{"hidden_size": 96, "head_dim": 32, "intermediate_size": 384, "hidden_act": "squared_relu", "qk_norm": true, "bias": "none", "tie_word_embeddings": false, "extras": ["local attention windows", "shifted keys", "value embeddings", "hashed n-gram embeddings", "capped logits"], "init_std_up": 0.0789, "optimizer": "muon_variant", "dataset": "wikipedia_en"}
Each number is 128 + 32 x the weight over its row's rms, rounded and kept within 0 to 255. Layers, rows and columns count from 0. The size above them is the row's rms in percent of the matrix's.

# layer 5 MLP up, 384x96, rms 0.282, rows 360-383, columns 0-95
size [ 97 111 117 109 113  95  96 109  99  95  85  84  90  97 105  95 101 102  95  94 106  94  93  80]
[[ 93 124 169 102 157 174 147 149 123 163 140 168 113 107 123 100 140 141 184 196 141 156 138 173 126 139 109  96 128 194 155  92 136 143  85 120 184 124 133 119 128  95 186 173 128 122 177 211  57 147 120 168 186 156 100 176 150 109 100 153 126  98 156 167 173 142 112 133 120 131 114  66  93 120 140 138 149 171 128  73  83  90 120 139 130 115 121 169 171 159 126 106  95  92  91 136]
 [179 102 144  84 144 115 135 136 125 112 117 141 111 174 129 143 154 191 150  90 144 148 102 185 153 162 102  90 140  97 167 108 131 129  63  98  89 169 143  83 141 166 118 134  96 161 134 135  58 111 149 157  84 145  14  89 114 159 132 171 103 140 170 117 141 128 121 144 129 129 112 128 128 151 103 131 144 149 169  98  92 168 114 201 165 210 119 125 147 139 178  80 120 115 145 123]
 [ 67 141 176  98  93 124  82 144 169 100 112 133 139 124 139  75  54 113 144  95 162 142 125 138  97 155 145 174 120 115 160  93 136 135 129 158 119  63 116 141 183  72 104  93 120  98 113 124 210  77  98 137 155 112 100 162  94 180 139 132 114 115 149 134  91  69 118 124 163 179 115 156 154  82 127 132  91  65 132 109 113 186 147 142 107 104 193  69 146 143 115 111 136 119 119 164]
 [105 158 130 138 118 132 118 107 175 168 104 127 164 147  95 160 145 129 139 124 161  97 139 100 173 136 117 131 124  84 150 148 158 170 124 165 156 127 161 118 142 147 145 122 145  84  56 125  83 129 158  86 106 139 243 206  67 146 163 129 156  85 127 137 169 174 134 105 109 110 130 188 161 141 110 157 121 100  65 142 146  84 145  57 136 132 154 138  93 168  96 142 164 149  81 121]
 [124 155  93  87 121  92  95 148 164 171 122 166 147 195  84 130  68 161  72 129 120  97 117  82  99  99 101 111 134 171 122 105 144 152 146 157 189 145 119 109 106 161 134 187 138 120  94  88 185 142 111 136 115 124 145 155 129 118 168 107 134  57 161 121 125  24 132 145 113 123 167 133 127 207 145 124 130 101 126 140  95 131 153 145  84 126 190 153 137 155  82  73 168 130 131 136]
 [141 148  82 114 164 139 110  77  92 124 155 123  77  92 163 164  55 131 190 161 125 103 139 206  46 101 176  85 167 141 116  68 147  97 156 152 143 145 128  76  96 105 186 134 143 123 108  73 129 121 137 181 158 158  85 112 156  85 151 151 128 115 113 144 146 109 154 153 153 114 123 133 123 133 110 140 158 134 141 106 134 180 107 131 151  93 120 146 153  90 135 136  61  57 106 108]
 [143 126 127 123  91  98 189 108 117  98 125 157 142 145 159 101  77  89 115 119  40 155 161 148 110  89 103 110  53 147 132 165 123 151 127 137  94  80  75  66  96 133  75 169 113 143 164 115 120  85 128 143 149 114  35 114 113  78 161 113 135 180 183 159 126  93 136 107 115 132 154  80 126 111 160 148 120 165 118  43 102 145 146 118 148 117 136  99 183 116 150 119 127 101 127 134]
 [154 174 119  88  98 138 185 162 152 166 136 133 137  82 134 149 187  97 149  85  97 141 151 110 109 107 156 132 122 155 120  99  88 144 137 121 109 156 210  65 124 137 121  86 118 116 107  97 215 116 133  89  97 153 133 157 153 160  92 148 178 133 176  90 140 105 174 153  60 137  78 140  97 116 172  89 124 156 127 110 113 132 148  78 134 116 139 162 157  92 156 156  75 106 183  87]
 [156 127 125 128 157 159 129 138  78 157  83 115 113 177 110 174 122 144 173  97 160  93 119 101 104 134 167 201  93 128 111 125  99 110 146 181 128  79 164  66 117 108 105 143 131 138 122 173 161 151 111 109 113 152 156 118 105 110 157 149 115 159 177 165 133 104 191 132 114  80  80  80 106  87 143  86  88 180 102 130  44 120 140 118 172  79 120 126 115  49 180 132 150 114  96 135]
 [149 153 166 167 102 154  90 103 105 145 109 132 147 140 183 211 179  99 130 205  83 117 126 136  87 132 122 159 122 146 150 169 146 135 132 111 147  82 154 152  84 154 139 112 137 157 164 106 113  94 169 100 134 128  47 130  69  84 131 127 106 170 156 151 115 136 146 122 135  49 155 114 148 147 128 131 146 138  98 192 115 120  98 171 101 118 142 167  97 127  88 138 218 134 175 146]
 [191 158 153 125 125 113 137 119 119 173  99  94  64  71 193 123 167 137 125 158 131 152 146 153 124 116  38 133 125 117 121  95 126 189 117 116 176 142 128  94 134  96  99 130 178 157 113 148 119 154 133 107 120 115 105  97 114 149 111 108 101 169 129  65 149 182  95 175 150 107  78 152 141  50 108 160  96 133 118 143 158 127 101  93  77 151 115 175 108 106 108 156  55 166 101 165]
 [159  85 143 156 137 139  57 131  57  64  76 184 158 120 121 127  99 138 150 178  73 116 157 106 140 130 116 153  92 152 120 160 182 117 188  96 126 141 157  94 141 172 130 154 155  76 114 173 121 171 132 173 118 139  89 159 128 105 124 171  38 162  69 114  91  91 162 171  95 131  82 133 119 119 122 122 116 137 137 122 103  93  69 120 125 135 106 144  93 169 130 121 105 155 116 155]
 [ 94 141 126 154 141 142 117 101 198 168 127 179 142 139 135 152 123 128 144 140 112 119 125 127  97 166  85 193 127 153 181  57 145 147 172 158 178  87 137 155 150 106 197 123 114 151 156 187  67 134 170 159 153 130 125 143 104 125 191 142 159 165 176 162 160  93  69 159 146 147 133  85 126 101  86 131 118  76 124 131 107 181 187 126 147  72 130 158 119 127 149 177 110 151 104 143]
 [ 96 162 140  91 100 136 105  94 131  99 100 100 132 131 121 137 110 172 206  81 100 101 123 140  98 135 134  97 132  94 136 120 112 184 134  86 111  95 141 135 169 110 136 124 125 105 163 145  97  98  49  73  87 185 141 171  94 108 159 153 157 103 127 135 122 177 112 149 136 165 122 149 148 203 134 136 228 141 108 139 191  87  76 145 144 174 110  95 145 138  78 129  79 113 145 142]
 [182  96 143 134 134 134  89 128 142 138 168 101 224 116 128 153 115 131 175 152 178 193 103  87 118 128 107 171 148 108 150 115 143 119 125 182 115 140 163 129 124 147 131 186 134 129 107 181 109 128 169 159  80 134 122 159 188 137 139 113 137  66 112 121 109 185 132 109 118 134  81 126  67 108 142 125  79  89 155  94 156 104 150 118 101 235 104 165 101 108 120  69 117 131 142 132]
 [ 87 102 163 126 110  88 137 171 135 131 141 138 133 159 150 137 210 123  58 142 143 123 133  87 130 141  98 158 110 156 117 139 124 196 138 162 105 126 203 127 148 128 158 113  83 132  82  61 195 125 106  93 166  91 109 151 131 160 106  51 131  37 118 120  91 126 140 126  94 139 147 146 149 146 106 150 119 128 113  83 112 138 119 144  82 163  98 113 160 153  92  59 113 117 134  72]
 [112 106 105 139 109 136 110  72  97 149 112 118 153  99  53 158 132 124 133 168 153  91 163 122 103 132 110  95 118 134 114 167 160 123 171 169 154 148  99 140 174 133 124 133  93 153 103 116 145 126 142  55 107 166 216 129 102  49  82  94 101 117  95  75 132 131 160 101 153  64 120 141 159  99 118  82 136 110 134 125 162 175  96 117 110 210 111 137 170 138 129  92 122 141  72  71]
 [163 134  92 190 100 142 133 109  81 102 122 125 164 151 141 125 136 129 112 106 143 102 132  70 135  69 106 141 127 165 171 104 134 123 157  77 126  66 125  92 120 120 119 141 108 205 145  58 175 139 206 125 152 168 148 136 116  97 109 105  99 128 121  89 138 104 147 128 114  88 120 172 165 123 134 200 102 200 150 117 136  78 127 147 199 165 108 149 116  80 136 154 147 136 131  60]
 [130  97  82  85 148  74 124 153 154  91 142 141 152  83 124  73  72 125 111 125 174 104 162  99 131  93 154 120 118  69 154 154 106 144 122 110 133 135 230 133  89 202 123 176 128 102 159 128 101 130 154 176 158 156 201 122 136 135 141 145 149 151 185  98 134 134 134 173 132  87  81 111 148 167 125 176 160 102 155 114 140  70 149  99 111  95  62 141  91 132 124 117 103 116 108 154]
 [133 161 133 117  91 105 103 172  88 141 134  65  95  72 110 128 128 171 161 114 123 138 165  76 126  69  96 137 154 157 165  81 110 183 123 128 147 103 102 147 134 156 118 121 135 131 114 151  99 123 117 117 164 177 115 140 109  85  95  84  64  81 123 127 129  68 124 147 193 177 165  88  48 132 167 147  92 110  96 132 116 176 150 180  63 140 121  95 174 162 103 165 140 128 133 138]
 [149 115 121 140 152 138 162 135 105 144  98 180 157 127 103 177 137  79 129  99 134 106 114 139 130 220 171  90  90 115 141  81 189 152 124 214 148 138 105 145 144 168 130 120 154 116 164 130 165 103 120 112 145 141 160 206 149 212 139 127 153 141  98 120 138 153 152  75 133 154  86 175 177 143  73  90 143 103 112 130  84  76 140 188 120 133 120 146 142 116 118 165 151 169 144 158]
 [184  98 161 138 203  95 108 159  92 120 131 145 139 195  78  75 161  94 143  97 130  99 141 103 104 165 133  84 122 136 212 106 119  96 105  89 137 181 133 120 120  64  73 171 169 115 127 104  69 100 143 117  63 135 109 164  99  91 130 138  48  97  98 145 111 106 121 129 185  83  88  98 135 121 118 107 117 111 139 139 136  94 110 137 127 126 170 164 163 108 113 113 109 157 123 137]
 [180  63 101 145 134 105 176 123  71  77 140 140 105 189 133 126 127 168  93 153 190 157 133  93 166 135 152 106 101  70 124 102 139 119 163 149 123 176  73 122 151 102 104 147 139 116 130 113 136 109 109 147 106 130 190 166 125  95 159 121  64 136 203 119  98 152 158  96 120 101 162 136 107 104  92  87 107 151 159 190 139 101 152 130 218 163 181 147  95 136  95 125 116 138 117 129]
 [129 137 104 107 122  95 136 104 201  68 133 133  88 123 148 100 170 109  84 114 139 171  85 152 153 135 126 149 101 102 132 132 142 170 168 136 136 162 128  83 159 151 177 109 108 165  91 146 145 129 103  62 118 109 128 156 157 109  50 130 135 177 164  29 150 171 169 154 141 130 154 115 108 105 114  56 113 107 102  47 124 143 114 142 129 146 205 139 184 131 131 119 127 143 133 144]]
# layer 5 MLP down (transposed), 384x96, rms 0.205, rows 360-383, columns 0-95
size [100 104 119 108 111  98  97 106  97 100  89  87  98  98 107  94  96 102  96  92  99 101  99  89]
[[ 91 146  78 197 136 206 137 133 138 149 124 166 130 114 124 129 170 133 137 143 150 110 172 136 106 171 109 135 148 137  79 140 190  62 144  98 157 130 141  92 137 102 193 104 136 146  82 103 106 174 129 111  72 130 162 125 125 126  76  98 104 122 102  67 159 128 107  96 106 110 213 117  64 141 130 100 116 133  79 139 101 107 123  67 162 127 156 153 100  88  98  84  91 114 161 141]
 [143  91 106 146 153 151  63 127 137  54 138 122 172 119 146 111 149 175 180 116 141 121  98 103 140 157  98  89  83 166  71 154 128 134 170 124 162 133 117 166 104 131 190 106 105 113 112 155 134 131  74 119 123 164 158 166 170 122 167  56 122 144 120  84 175 170 138 104 118 139 136  46 188 108 164 124 139  81 150  94 118  89 112 145 133 158 127  95 155 100  76 139  68 140 173 145]
 [123  88 145 116 124 119 147 132  80  67  91 167  92 120 136  73 112 159  96 129 162  88 160 165 124 129 133 173 148 127 135 128 138  54 190 156 168 144 110 154 204 142 124  61 189 104 102  96 152 179 111  98 174  79 124 114 116 143 104 129 149 146 114  67  92 169  92 139 165 115 164 127 109 202 130 133 117 100 120 146  97 103 159 109 121  50 127 110  78 120  97 121 109 154 131 116]
 [142  91 101 136 138 155 116 148 101 153 146  87  92 159 127 139 198 109 100 177 187  87 102 152 130 103 169 118  88 121 113 123 129 115 173 104  66 129 181 139 122 177 154 176 144 103 120 131  69 128 143 154 186 165 170 183 120 118 136 134  96 110 135  91 169 168 168 184  96 128 152 133 101 103 134 149 113 144 111 195 198 106 108 147 180 121 154 152  68  91 148 102  95 111  78 135]
 [134 145 120 197  99 150 144  91 160 122 187 163 144  84 135 117 133 130 134 147 153 161 143 150 145 174  96  92 192  96 137 109 104 157 132 131 185 131  96 133 101  89 142 158  68 136 191  84 214 174 166 125 133 140 185 141  94 166 101 181  89  90 114 121 155 108 113 150 126 115 163 125 179 168 124 123 116  97  92 118  87 126  95 119 107 187 161 113 111 144 122  92 199 137 103  98]
 [184 101 120 196 144 163 107 138 124 132 103 119 133  75 113 120 141 154 112 126 157 180 191 145 132 185 154 134  94  82 104 159 112 147 152 107 138 125 155 106 165 155  51 119 110 128 118 150 129  88 159 139 176 112 151  93 140 128 158  79 165  59 111 107 131 129 125 177 126 151 166 119  72 130 102 154  67 107 176 165 149  64  74 183 141  77 123 131 105 183  91 111 133 126 138  92]
 [108  78 135 134 140  63 156  83  83  90 194  99 210 169  85 124 132 143 101  90  98 149 143 132 135  92 127 125 132 170 110 100 128  47  87 156 125 137 100 159 164  76 156 129 136 117 163 149 106 181  68 153  83 135 122 118 139 128 101 142 135 149  91 127 149 139 190 173 143 172 162 125 165 133 129 114  91 113  76 165 145  55 134  82 106 145  97 162 150  94 100 124 102 131 125 125]
 [194 113 115 225 139 119 142 158 112 128 166 164 135 152 146  98 148  78 191 157 152 127 147 165  81 138 134 188 112 122 105 137 181 129 158  92 135 107 156 167 113 122 128 127 108 120 171 140 125 103 104 146 123 103 117 117 135 114 100 173 191 126 122 171 108 230 146 141 146 116 149 154 120 110 139 147 146 114 117 130 106 117 115 131  92 198 157 165 147 134 130 171 176  80 157 219]
 [ 84 154 101  73 180 156  66 156 112 139  71 113 123 134 124 122 145 122 195 160 146 169  77 166 119 151  99 129 141 152  91 159 170 123 168 100  74 131 122 117 131 179 119  67 117  80 144 112  69  96 138 153  96  94 137 105 115 120 144  99 146 118 168 102 183 128 187  68 143 128 138 115  90  48 112 141 149  68 159 111  95 102  99 136 102 138  98  88 115 170 102  93 115 114 119 110]
 [100 138 159 114 116 126  91 101 162 101 118 162 119  74  86  94 111  67  97 107 177  95 137  75 178 147 101 165 135  62  85 108  48 168 131 152 126 181 125 148  93 142 139 200  98 154 160  94 151 111 104 156 107 121 112 109 137 137 106 145 170 128  94 131 117 148 129 145 154 115 165 159 168  67 209 116 144 126  71 138 133 158 155 123 106 137  59 165 101 111 135  93 124 133  85 117]
 [115 133 143 125 110 151 114 148 176  70 130 120 172 169 128 130 108 126 125 111 106 166 114  81 155 134 149 152 138  91 152 131 131 129 102 110 119  77 129 137 181 160 158  99 176 148 102 113  58 142 144 173 105 100 149 152 125 105 151 130 144 132 158 209 145  48  96 112 193 124 136  77 167 158  64 111 133 130 156  98 135 136  42 128 129 157 160  84 174  88 177  62 167 129 120 125]
 [121 140 107 184 135 112  79  73  90 101  76 115 118 137  84 145 159 136 140 172 122 165 127 127 155  90 111 165  89 121 127 173 139  74 136  95 131 129  61 142 125 145 139 170  73  51 170 129 132  94 145 117 104  88 161  58 135 133 129 131 187 123 118  89 142  85 140  74 125 184 119 130  68 116 189 109 122 122 148 114  94 101 114  95  95  96 101 126  97  61 169 129  86 142 101 116]
 [134 101 115  98 127 144 137 104  86 166 133  75 107 129 129 116 152 116 169 123 100 168 148 125 179  97 113 109 154  55 202 149 114 106 143 133  58 216 121  97 102 132  47  75 141  85 153 136 135 154  79 116 123 117 133 166 128 133 104 154 111 206 145  97 135 115 170 139 134 147  66 183 129 167 122 102 155 108  94 102 144 149  99 130  93  78 150 146 128 118 168 137 154 107 141  75]
 [ 82 162 152 112 159 163 160 134  71 189  76 125 116 139 121 158 109 154 153 164  91 185 108 173 118  95 141 126 162 116 151 128 136 123  59 135 137 139 176 123  87 131 125 170 103  60 107 101 137  69 147 105 133 177 118 147 141 112 120  93 194 121  76  90 131 121 102 103  54 162  98  83  74 149 125 125 131 149 144 145  69 173 121 127 107 125  87 176 152 151 102 103  96 122 141 181]
 [126 171 138 100 138 154 109 164 130 144 149  94 148 141 156 117 126 126 170 108 126  98 170 199 138  96   2 128  85 219 159 111  84 156 120 100 110 115  74 111  93 109 126 152 134  85 130 102 124 155  92 143  78 123 180 118 124 174 133 108  82 127 129 103 173 143 170 136 172 143  84 133 152 103 170 119 112  82 124 108 152 115  85 114 138 162 106 105 142 105 145 167 168 110  87  89]
 [166 127 157 181 103 148 115 141  84 173  76 151 112 193 112 153 139 177 161 188 120 150 149 106 207 136 175 128  92 143  84 116 148  80  90 160 157 109  86 126 115 119 173  91  85 118 138 144 118 140 108 205 106 126 164  99 100 141  84 169 144 138 125 126 134  66  82 150  82 120 110 116 129 103 123 130 118 121  97 147 137  83  57 163  86 143  92  76  89 132 142 159 136 141 172 135]
 [124 110 140 177 110 139 140 107  87 120 163 126 124 118 113 139 152 134  70 131 148 181 111 141 119  97 168 138  87 131 157 187 109 133 199 107 129 169 106 115 133 133  80 187  67 168 110 123 139 153  85 121 130 140 178  73 125  92 167  80  82  62 183 157 143 107 161 115 141 154  94 113 129 164 138  97  29  97 153 114 136  55 122 191 145 154 112 114 121 147 141 109 127 131 158 110]
 [105 128 139 182  98  81 131 112 163 130  69 107 181 102 131 100  81 105  99 123 114 194 152 123 119 156 144  88 188 154 138 149 162 152 145 143  99 146 145 187 123 112 132 178 150  79 112 143 108  89 100  52 111  88 108 152 150 178  83 154 147 124 124 139 143 110 138 116 145 101  95 145 107 181 136 139 137 128 157 140 136  91 161 195 192 167 153  92  75 144 135  41 135 140 106 162]
 [169 112  97 161 130 115  66 122 146 197 155 132 150  73  99  81 163  79 109 172 173  76 163 107  84 148 103 160 134 156  64  98  79 100 119 115 140 188 121 113 119  83 182 118 138 149  98 142 167 164  82 117 167 170 157  82 125  91 131 122 112 148 103 153 146 165 114 129 109  77 110 145 116 119 149  62 124 115 106 139 170 115 101 140 124 118 190 152 172 133 104 120  74 169 104 106]
 [142  93 134 110 175 185 170  88 202 220 140 197 187 104 139  92 159  88 109 118 164 101 117 126 101 172 149 149 123  99  85 130 147 137 133 136 171 168 143 137 175 116  95 135  93 174  46 101 147 140 122 135  83 141 149  89 179 129 134 116 139  68 151 163 111 120 102  81 151 141 145 129 179 121 119 148  96 156 108 159  92  92 116 123 120  96 168 132  78 116 128 107 120  94 120 124]
 [151 110 143 161 155 143 128 181 134 112 188 139 140 111 139  88 106 124 156 120 113 132 127 161  28  85 105 185 101 110 143 138 117 113 176  94 152  95 135 128 133  88  89  72 169 108 132 112 110  89 179 100 121 158 120 131 219  86  83 171 133 115 194 154 143 153  56 148 162 100 125 128 152 147 126 169 122 190 124 124 154 129 130 107 109 128 210  95 110 125 152 129  91 118 124 133]
 [161 152 117 164 155 131 123 113 149  72  96 119 190  53 112 110 116  98 115 124 102  76 108 149 205 136 153 131 102  70 121 123 163  93  99 178 139 123 143  88 107 118 150 146  67  81 103  94 117  93 116  89 114 131 158  91 175 103 125 156 130 216  69 199 117 107 129 104 145 155  86 104 133  99 152 133 129 173 133 178 144 136 120 120 138 141  85 114 160 184 115 171 111 157 151 120]
 [143 123 133 103 128 160 114 168 132  95 148 124 142 121 112 161 156 171 151 107 128 127 219  90 124 144  99 147 188 137 101 147 122 119 119 155 164 143 155 189  83 135 110  59  89 128 113 110 102 179 136 106 119 130 110 104 128 172 141 138 141  91  82 162 167 167  59 163  85  67 126 167 159 204 191 117 136 151 168  82 189 159 124  94 120 121 153 145 127  72 158 104 121 138 152 150]
 [149 167 197 112 169 148  89 113 134 157 118  86  84  97 132 149 103 125  80  95 150 124 163 117 166 139 139 105 109 156 106 152  58  94  90 141 132 146 141 143 127 139 174 116 160  94 108 120 165 134 120  92 151 117 157  63 192 173 119 158  97 166 117 158  98  77  81 131 114 144 140 110 120 134  25 138 183 153 125 141  80 118  99 161 128 200 128 160 150 168 151 173 149 165 148 146]]